{"num_key_value_heads": 4, "intermediate_size": 512, "norm_place": "pre", "norm_eps": 1e-05, "init_std_qkv": 0.0523, "init_std_up": 0.0749, "warmup_steps": 200, "train_tokens": 98030000}
Each number is 50 + 12 x the weight over the matrix's rms, rounded and kept within 0 to 99. Layers, rows and columns count from 0.

# layer 2 MLP down (transposed), 512x128, rms 0.0751, rows 400-403, columns 0-127
43 49 68 43 68 64 58 45 26 49 53 53 53 48 46 27 42 70 47 51 28 50 38 48 41 65 31 60 44 62 49 57 44 48 63 39 53 22 45 51 58 58 43 52 37 38 52 62 46 41 58 43 49 46 64 44 61 61 57 40 42 41 62 58 66 47 61 40 77 57 36 52 80 68 53 53 37 44 47 41 49 30 61 64 37 53 45 09 42 47 54 47 41 62 39 63 51 54 42 46 66 55 58 65 37 84 43 58 39 49 51 49 64 60 33 55 39 44 43 39 66 55 40 60 53 49 52 74
55 46 58 46 41 34 67 46 45 64 55 28 62 70 32 56 53 44 51 45 43 44 18 43 57 30 36 56 44 33 71 67 66 48 37 57 55 33 24 38 46 58 50 42 59 50 49 39 70 67 33 59 53 32 58 45 56 46 55 47 51 51 54 42 54 60 64 64 69 54 49 43 67 43 63 45 68 46 61 37 51 35 59 71 51 51 64 60 68 53 41 47 44 42 46 70 56 59 52 53 72 47 47 61 54 45 63 52 70 48 44 63 55 60 43 54 43 53 53 60 46 28 55 44 33 68 43 70
68 50 28 33 49 56 58 45 39 57 44 49 43 49 45 33 50 52 32 35 51 31 37 41 45 43 64 49 44 58 78 28 62 45 63 44 48 74 26 20 33 48 32 68 59 70 38 29 39 50 62 40 38 83 33 49 69 64 62 60 26 57 39 50 65 41 49 36 63 27 49 53 40 46 40 46 53 54 45 39 61 33 56 27 31 42 41 47 61 47 72 52 63 53 46 43 44 62 54 64 51 41 44 70 57 69 49 47 33 31 34 67 53 51 54 48 42 43 60 23 38 48 71 58 28 82 65 18
43 60 43 56 61 44 51 50 68 55 73 56 74 48 60 52 70 32 39 60 73 45 55 57 30 54 37 44 74 53 63 50 36 37 39 43 74 53 68 64 46 71 54 42 45 74 55 44 46 34 45 34 39 58 45 67 60 49 37 47 50 67 71 48 55 47 27 37 40 39 50 56 42 51 47 61 56 65 36 34 48 47 47 44 68 26 57 46 35 54 37 42 51 58 56 39 44 50 61 52 61 58 52 31 51 57 44 29 45 59 42 54 34 36 48 57 47 63 56 50 39 58 37 78 70 33 44 35
# layer 2 MLP gate, 512x128, rms 0.075, rows 401-404, columns 0-127
47 55 56 73 58 69 30 45 58 31 38 62 45 26 51 49 33 61 63 56 40 57 63 53 27 64 64 35 54 53 46 25 47 52 66 50 31 56 69 44 62 40 45 63 36 50 55 53 30 46 60 51 47 60 41 45 50 57 43 44 54 41 49 55 49 54 42 40 26 28 51 53 35 52 47 58 33 45 45 72 49 76 45 27 32 61 28 39 38 42 74 38 45 62 57 32 34 28 53 41 23 58 38 41 39 50 38 56 47 51 52 53 68 41 64 44 59 58 50 41 61 58 28 47 62 31 64 36
43 40 52 31 66 34 65 56 47 59 53 50 41 59 54 54 40 48 62 50 50 50 47 54 69 43 38 53 55 54 64 51 48 60 55 47 46 77 51 40 46 50 40 39 85 49 60 46 62 59 53 44 57 43 45 58 54 61 50 69 53 55 38 40 54 31 31 46 78 70 58 37 63 33 56 54 65 44 59 55 47 44 45 66 43 58 38 58 48 58 52 38 27 51 28 38 56 49 39 72 58 57 42 45 66 71 49 49 30 46 43 53 47 68 61 77 30 61 55 65 38 44 70 48 43 59 42 26
57 59 48 66 53 26 48 51 69 42 64 55 72 25 74 58 64 29 51 60 61 32 46 46 39 53 54 35 65 42 58 47 42 57 41 43 57 39 68 56 46 74 52 39 60 55 74 35 69 47 37 34 55 50 37 62 43 53 47 60 54 59 75 42 45 55 48 29 48 51 38 38 46 45 55 51 50 53 46 35 67 44 62 29 60 33 54 48 60 47 51 37 52 51 44 46 42 09 52 23 76 49 37 52 55 48 47 29 52 56 56 58 46 38 57 31 47 63 28 54 54 75 19 70 67 38 40 48
46 51 59 56 60 66 51 30 75 45 61 45 60 29 65 69 51 45 54 46 66 44 66 49 46 50 50 53 72 66 41 27 56 45 63 47 37 40 55 82 64 57 45 36 63 54 63 56 31 36 40 67 43 57 54 62 47 61 57 35 45 47 55 40 44 27 54 56 32 55 75 63 47 56 41 49 58 43 52 76 48 52 59 40 56 51 48 41 55 53 47 51 54 62 53 43 46 35 49 40 48 65 48 40 42 57 29 49 61 50 46 31 54 55 47 28 52 70 71 44 53 50 26 46 54 54 48 32
# layer 2 MLP up, 512x128, rms 0.0748, rows 401-403, columns 0-127
29 44 54 58 47 59 21 48 61 35 45 57 47 34 44 56 38 38 48 64 40 48 57 58 37 60 52 41 53 62 42 36 30 38 48 45 46 44 69 56 40 38 51 54 50 41 47 61 46 37 55 53 50 69 56 39 44 77 50 44 43 77 54 58 45 41 35 49 40 51 41 54 33 53 49 69 28 57 43 71 60 50 31 26 57 49 43 53 39 46 67 58 51 57 36 42 42 29 45 36 41 60 45 48 46 48 40 60 31 43 56 56 54 39 62 42 56 66 45 32 62 69 27 50 52 36 46 35
68 34 48 42 31 52 70 34 51 51 24 45 61 58 43 41 64 55 39 44 38 50 52 43 26 66 80 49 46 34 54 50 37 36 57 57 50 53 55 42 34 57 36 72 56 80 30 12 19 45 48 48 46 57 36 46 39 43 60 58 40 48 62 60 49 46 62 29 43 41 34 53 44 53 42 69 53 73 45 42 67 58 46 23 60 50 54 30 66 65 54 70 58 44 59 44 40 37 43 26 45 44 39 60 56 45 57 54 46 43 45 75 45 38 49 30 62 55 76 14 61 45 48 76 49 53 77 44
42 39 58 55 51 60 58 60 42 59 43 41 48 63 26 43 53 58 53 33 37 67 39 43 71 41 27 52 34 27 50 62 53 39 40 57 57 65 45 65 61 29 48 49 44 37 53 64 36 57 42 56 46 47 60 46 50 48 53 46 48 65 50 68 36 55 61 64 41 50 54 54 44 41 37 55 50 35 34 63 40 61 63 61 55 42 48 46 43 60 38 47 46 29 36 53 48 68 57 73 37 56 62 47 40 35 51 60 66 60 39 54 41 38 38 44 50 42 57 36 41 42 66 74 57 45 40 35